python train.py --n_layer=12 --d_model=320 --n_head=10 --n_kv_head=2 --head_dim=32 --d_mlp=832 --vocab_size=9535 --activation="swiglu" --norm="layernorm" --norm_place="pre" --norm_eps=1e-06 --positions="rope" --rope_base=10000.0 --rope_fraction=1.0 --qk_norm=false --attn_scale=0.177 --bias="none" --tie_embeddings=false --parallel_block=false --init="normal" --init_std_qkv=0.0213 --init_std_o=0.00435 --init_std_up=0.0213 --init_std_down=0.00435 --optimizer="adam_variant" --lr=0.00105 --beta1=0.9 --weight_decay=0.3 --lr_head=0.00842 --grad_clip=2.0 --warmup_steps=337 --schedule="wsd" --decay_fraction=0.899 --decay_shape="linear" --final_lr_fraction=0.0 --batch_tokens=131072 --seq_len=1024 --doc_mask=true --train_tokens=853200000 --steps=6510 --dataset="wikipedia_en"
Each number is 128 + 24 x the weight over the matrix's rms, rounded and kept within 0 to 255. Layers, rows and columns count from 0.

# layer 8 MLP up, 832x320, rms 0.0382, rows 108-124, columns 128-191
[[135 114 134 118 145 122 104 114 160 115 120 165 135 107 140 111 141 110 105  98 108 122 136 124 151 139 125 119 141 133 106 123 127 124  86 116 144  91 110 125 145 125 141 129 145 157 139 113 134 130 120 178  93 144 120 144 139 148 173 167 153 118 135 139]
 [142 125  95 111 104 121 131 123 124 100 159 149 165 152 138 104 162 147  89 116  59 107 172  90 172 107  82 119 125 156 163 122 123 106 117 114 127 163 141 122 126 125 140 150 110 149 141 155 123  95 121 134 135 153 123 127  95 147 151 156 135 140 136 120]
 [137 144 125 132 132 120 109 134 115 152  98 165 113 108 150 108 134 101 147 156 116 149 171 109 102 152 132 160  82 111 126 107 113  83  97  92 106 144 113  93 127 126 154 119 125 105 125 113 147 122 137 144 124 139 115 114 113  95 132 177 145  74 109 140]
 [ 88 148 157 132 149 115  90 146 130 133 124 154 160 153 147 154 161 133  98 123 113 113 153 100 128 109 113 112 151 119 109  98 107 121 139 113 113 135 112 122 172 148 143 155 148  99 122 125 120  67 127 116 109 159 124 142 131 120 176 172 115 159 149 111]
 [104 120 144  86 118 150 111 136 122 113 123 118 166 116 146 134 143 140 108  98 132 122 111 112 147 109 121 130 107 135 133 127 114 118 116 166 105 114  88 154 132 153 133 140 106 158 149 123  65 139 139 164 161 117 123 161 128 117  79 148 100  68 134 132]
 [132 140 127  63 150 104 114 138 106 118 117 134 105 125 114 112 124 147 113 137  98 152  78 154 140 137 103  96 119  89 117 103 162 110 136  90 130 145 128 143 122 101 117 161 130 129  78 153 128 140  87 161 144 159 135 165 138 103 155 133 118 168 127 121]
 [107 131 102  90 137 116 108 105 112 150 138 145 130 118 124 122 103 135 101 133 145 151 152  96 133 119 141 114 139 112 142  91 125 124 134 148 140 108 143 109 109 120 122 105 129 130 126 145 138 181 114 113 130 171 128 145 129 147 158  86 135 130 151 147]
 [115 122 122 150  98  94 144 117 160 140 128 142 140  58 102  94 130 124  87 113  91 123 137 173  90  84 128 132 149 160 127  99  97 135  89 112 114  84 145  97 124 148 141 145  89 112 137 129 140  64 154 159 131 102 123 129  59 137 166 174 151 104 107 118]
 [150 116 143 141 147 148 120 127 120 116 141 124  92 133 114 132 104 138 120 162 176 120 138 130 156 128  98 111 133 130 151 125  99 131 131 120 136 130 168 135  91 128 117 116 141 165 154 142 144 138 158 114 149 122 119 129 135 127 147  90  88 141 101 113]
 [154 135 140 135 104 169 116 173 108 140 133 155 133 144 112 132 168  81  62  99 119 160 102 145 139 121 136 108 153 115 123 118 140 133 105 121 134 136 152 126 127 117 116 133 153 115 177 141 116 109 116 122 165 127 107 129 157 108 153 166 117 143 106 148]
 [145 146 130 122 109 127  92 140 117 136 137 132 136 115 153 147 106 163 130  99 135 135 148 140 120 115 145 119  94 106 133 133 116 141 118 107  96 143 164 115 124 127 115 106 128 104 188 159 148 143  91 132 147 152 142 115 145 120 127 147 136 100 142 138]
 [ 81 118  98  91 137 127 189 106 133 129 146 141 103 111 135 142 102 169 120 125 121 139 135 139 112 111 141 116 119  95 149 153 160 102 131 133 134  91 136 134 138  81 148  96 109 132 101 124 105 120 170 135 124 116 180 110  83 118 103 111 148 128 111 123]
 [138 156 158 105 148 150 140 147 126 188 137 102 157  66 186 156 149 143 147 128 105 171 137 113 147 110 135 117 162 120 105 134 109 118 183 127 149 113 160 158 135 145 142 155 151 123  92 135 101 141  94 107 140  99 167 126 117 107 148 124 136  97 131  91]
 [155 135 164 115 146 122 161 120 153 124 107 135  89 115 123 132 142  92 121 147 133 116 128 147 150 114 127 148 115 114 127 138 135 133  98 110  95 144 134 159 130 143 106 139 106 176 153 155 102 158 106 124 101 107 116 153  82 130 110 117  98 126 138 126]
 [ 93 140 114 128 128 152 130 163 138 113 163 147 130 144 117 152  93 130 157 137 166 119 142 124 100 136 133 139 123 178 108 137 118  86 138 140 163 143 159 152 158 132 118 146 127  99 120 132 114 118 136 114 127 125 109 102 115 116 101 118 131  95 132 143]
 [169 139 142 127 166 133 135 121 127 161  96  98 101 115  83 125 126 143 186 104 138 168 106 132 140 124 128 104 115  94 136 152 149 119 110 146 114 131 137 132 129 113 100 140 119 111 118 157 158 169 141 155 103 132 147 135 123 127 132 115 153 137 121 139]
 [131 153  91 176 128 114 182 148 114 134 133  92 133 142 120 168 152 128 108 168 139  97  76 111 165  67 151 122 141 127  75  69 127 149 156 160 150 168 181 127 130 129 116 165 139  98  96 177 163 103 120 161 140 153 112 149 150 152 126 125 161  81 155 147]]
# layer 8 MLP down (transposed), 832x320, rms 0.0363, rows 108-123, columns 128-191
[[105 182 129 120 129  89 124 116 111 135 127 124 118 167 108 111 139 146 116 134 146 102 127 105 141 133 162 164 138 144 142 161 116 127 154 151 162 127 141 131 198 128 171 111 125 106 116 121 131 125 136 140 142 153 108 133  94 144 130 112 109 125 183 151]
 [153 137 105 142 100 104 144 124 148 100 128 196 135 127 163 131 148 136 114 147 147 113 152 127 102 155 150 142  98 147 111  73 142 169 123 156 161 133 137 134 144 150 131 112 170 145 145 126 103 157 167 144 104 158 170 131 136 147 149 111 127 131 111 147]
 [156  85 109 169 123 120 147 139 148 115 141 113  86 139 145 118 169 112  87  99 110 132 149 113 116 151 183 100 147 125 110 137 151 107 121 177 140  97 159 114  91 154 136 161 143 151 125 157 143 138 150  93 139 137 188 110 151 103  88 128  93 154 119  86]
 [112  99 151 109 133 114 146 147  81  96  87 121 146 119 116 109 106 113 107 109 130 131  70 164  71  65  96 166 124 179 123 159 117 112 124 128  96 143  83 154 119 127 107 149 115 124 158  85 129 179 129 139 132 123 121 136 123  80 116 111  91 129  45 114]
 [149 130 155 116 111 108 111 108 139 137 134 121 126 178  81 146 154 101 140 122  97 146 152 147 102 137 109 130 158 107 120 144  93 117 133  83 128 142 165 100 119 108 124 118 118 122 124 126 163 115 114 113  72 175 128  85 107 131 114 148 133 182  97 147]
 [152 131 121 139 130 111 172 117 109 153 153 147 133 161 140 106  90 106 125 100 146 112  99 150 107 136 155 173 137 123 101 145 126 135  78 119 179 181 133 138 155 120 135 123 123 147 118 127  96 163 200 119 156 151 118 124  94 151 116  79 117  93 158  87]
 [171 159 116 134  76 162 166 126 126 138 133 162 144 103 154 117 131 124 134 111 147 144 158  78 141  99 143 132 119 108 166 153 104 109 129 131 127 137 140 154 113  92 177 109 152 136 180 107 164  75 112 124 134 114 130 123 112 141 106 101 141 124 122 112]
 [ 84 113 156 161 146 141 121 130  97 133 146 145  94 148  89 137 135  86  96 115 129 157 136 153 119 138 120  81 137 166 106 137 145 127 152  79 149  87 128 106 188 119 134 131 146 119 119 136 103 136 168 132 199 114 124  83 151  74 153  89 153  87 112  83]
 [109  88 154 125 154 136 114 130 141 123 134 124 169 119 128 120 120 111 114 125  96 110 115  98 126 134 115 138  83 125 107 152 126 130 132 151 141 136 118 132 149 126 101 133 146 132 118 119 119 112 116  93 121 114 110 125 106 117 123 169 135 124 128 135]
 [117  95 111 136 134 159 156 118 134 147 152 105 133 136 124 138 107  99 134 124 149 123 171 144 118  91 109 138 163 197 143 138 166 128 138 150 118 135 124 131 116 118 130 126 123 109 155 148 122 149 104  97 115 129 102 104 167 163 140  75  97 101  72 118]
 [123  84 142  92 165 106 124 127 113 148 164 122 122 172 128 122 116  96 127 126 102 138 113 136 113 134 129 127 150 159 135 150 118 134 125 117 118 170 125 112  91 167 155 125 110 100 111 126 147 105 124 140  87 107 129 147 107 147 155 162 144 129 114 141]
 [146 144 113  77 120 131 127 122  93 134 142 143 115  72 149 151 142  86 134 128 152 141 120 125 145  78 178 161 133 135 122 110 161 116 142 145 129 173  95 128 131  65 114  99 106 134 150 125 163 143  96 129 143 101  84 131 118  78 109 141 132  80 122 113]
 [168 133 121 166 186  92 139 157 165 201 155 136 119  84 159 154 134 139 158 126 115 119 123 163 172 159 109 106 107 152  85 135 147  75 126 113 133 109 158 148 119 164 184 117 126  92 138 142 102 117 114 178 129 126 106 101 126 105 166 118 106 143 129 152]
 [126 102 114 133 108 139 121 125  82 119 134 156 148 107 120 116 128 169 116 109 151 146 151 123  93 131 147 134 122 142 154 110 130 130 147 115 158  96 154 108 131 110 149 113 115 150 109 109 182 116 145 146 133 122 130 152 156 120 142 150 163 154 147 119]
 [149 140 127  93  95 129 153 134 137  86 114 144 109 138 143  87 160 106 134 103 127 132 107 154 145 110 103 101 171 136 108  98 141 118 132 106 110  90 102 122 111 168 149  73 147 130 144 116 116 113 145 145 114  84 128 147 131 112 135 122 106 124 129 149]
 [ 88 115 149 131 164 139 158 153 126 100 123 138 127 117 143 132 129  58 125 131 114  90 125 145 117 150 126 182 140 153  85 132 130 120 141  95 136 104 119  84 149 116 121 101 161 119 140 133  78 112 135  98 132  93 141 155 139 202 140 110 115 121 139 106]]
# layer 8 MLP gate, 832x320, rms 0.0399, rows 109-124, columns 128-191
[[ 90 162 109 112 118 119 121 119 136 116 131 137 115 149 108 134 156 119 174 122 115 141 158  67 125 133 148  99  87 126 145 128 127 122 101 113 160 175 121 151 119 144 138 115  94 136 120 125 108 126 157 103 116 142 124 108  85 152 144 155 150 159  81 152]
 [144 161 129 173 137  91 110 117 151 156 132 124 147 133 109 106 111 111 159 113 122 114 138 121  85 146 143 103 128 136 133 117 156 149 140 121 150 114  78 134 153 108 142 138 119 176 100 128  85 106 121 130 164 105 117 149 139 134 166 149 156  66 151 128]
 [121 130  99 124  87 160 143 151  87 138 150 127 151 118 139 159 138 130 114 129 135 132 134 116 174 156 151 117 108 117  79  93 142 143 129  98 116 120 115 115 138 119 109 120 121 153 140  73 211 115 121 114 130 157 174  89 144 111 148  80  78 153 132 114]
 [158 122 133 178 105 109 125 161 119 127 132 154 135 168 118 142 126 135 125 159 160 123 107 122 102 102 127 142 144 155 138 115 123 134 117 133 144 155 138 128 123 122 115 162 149 127 182 143 145 117 107 119 117 129 143 119 154 164 134 132 128 126 115 121]
 [121  93 135 113 108 162 149 131 113 131 116 164 125  86 169  93 103 137 148 141 157 127 152 111 160 134 129 139 132 122 143 144 139 121 118 160 120 104 167 140 124  94  95 124 144 143 120 106  96 151 100 152 138 135 142 132 130 162  92 136 166 143 118 110]
 [ 89  97 107  83  99 118 158 131 137 132 119 117 158 142 122 155 128 118  91 137 176 125 140 102 136 138 119 135 150  94 122 151 104 131 117 101 137 140 130 102 121  91 149 130 100 128 135 151 143 153 147 127 114 129 165  92 163 123 128 141 128 171 123 186]
 [109 143  48 122 120 106 155 116 116 163 151 131 118 142 125 123 132 118 122 105 121 146 138 129 210 114 178 109 122 122 154 134 138 178 152 116 191 127  84 147 106 153 153 123  89 113 115 102 137  72 114 107  93 193 143 134 113 135 137 134 124 122 121  92]
 [146 134 121 136 134 124 117 157 127 147 116 157 167 137 141 128 143 128 122 130 127 116  91 149 123 128 139 123 137 111 148 144 129 135 137 122  77 157 129 121 130 122 146 127 122 123 144 108 132 151 107 126 100 129 126 113  76 131 154 137 136 110 113 128]
 [118 126 103 126 128  76 124 154 128 138 136 137 109 170 100  96 163  98 107 147 152 151 166 101 142 115  67 144 137 138 136 132 164 141  89 130 152  81 111 182 114 182 141 147 134 143 165 148  90 115 136 158 109 119 128 133 145  76 133 129 167 128 141 123]
 [149 110  97 128 100 157 141 102 120 114 126 102 160  96 107 127 144 130 125 110 109 119 135 127 125 155  99 148 130 158 147 116 144 140 111 118 118 137  81 142 131 134 137 137 131 118 119 119 146 124 133 117 123 108 155 112 132 123 146 111 169 115 135 145]
 [158 147 137 135 125 146  93 151 151 167 118 136 111 100 139  88 110 106 123 103 167 137 134 114 122  89 166 104 112 146 126 175 119 118 158 117 126 141 135 157 108 190 130 134  80 138  82 118 150 113  94  77 115  94 105 120 162 161 191  90  62 132 134 122]
 [ 74 122  74 137  90 139 172 147 184 100  85 141 126 110  77 115 190 132  94 117 158 158 102 138 120 144 122  53 122 155 162 146 125 129 126 114 143 119 122  96 108 125  79 134 117 146 139 131 101 169 156 150 141 115 132 108 104  94 126  89  76 111 135  99]
 [140 128 138 128 122 121 134 140 132 158 143 129  95 110 101 148 144 126  98 125 110 120 127 102 159 125  92 160 120 113 127 127 125 113 128 150 129 132 101 114 121 137 135 107 125 133 118 146 137 119 108 110 107 111 131  99 135 131 104 138 149 138 144 133]
 [133 144 122  98 141 139 142 112 162 152 163 125 162 130 144 147 163  97 145 165 174 143 130  89 152 125 127 114 145 143 129 154 111 119 120 113 132 153 162 153 154 119  80 156 115 123 112 115 128 148 155 125 131 163 117 132 116 139 127 136 147 134 103 125]
 [100  83 135 133 136 122 151 118 124 123 116  86 152 130 126 125 113 144 138 162 117 104 122 174 130 126 133 157 150 164 117 125 134 157 148  89 130 169 100  94 151 116 115 126 152 119  98 132 141  90 146 150 137  93 116 103 168 181 127 177 138 162 109 154]
 [ 62 146 120 121  56 125 118 146  97 126  92 134 100 115 162 148 180 144 141 118 137 189  94 117  84 153 155 167 125 149 104 111 123  75 179  88 135  89 146  89 128 171  99  93  94 127 144 125 168 108 113  85 151 174 116  88 132 116 154 102 142 158 140 121]]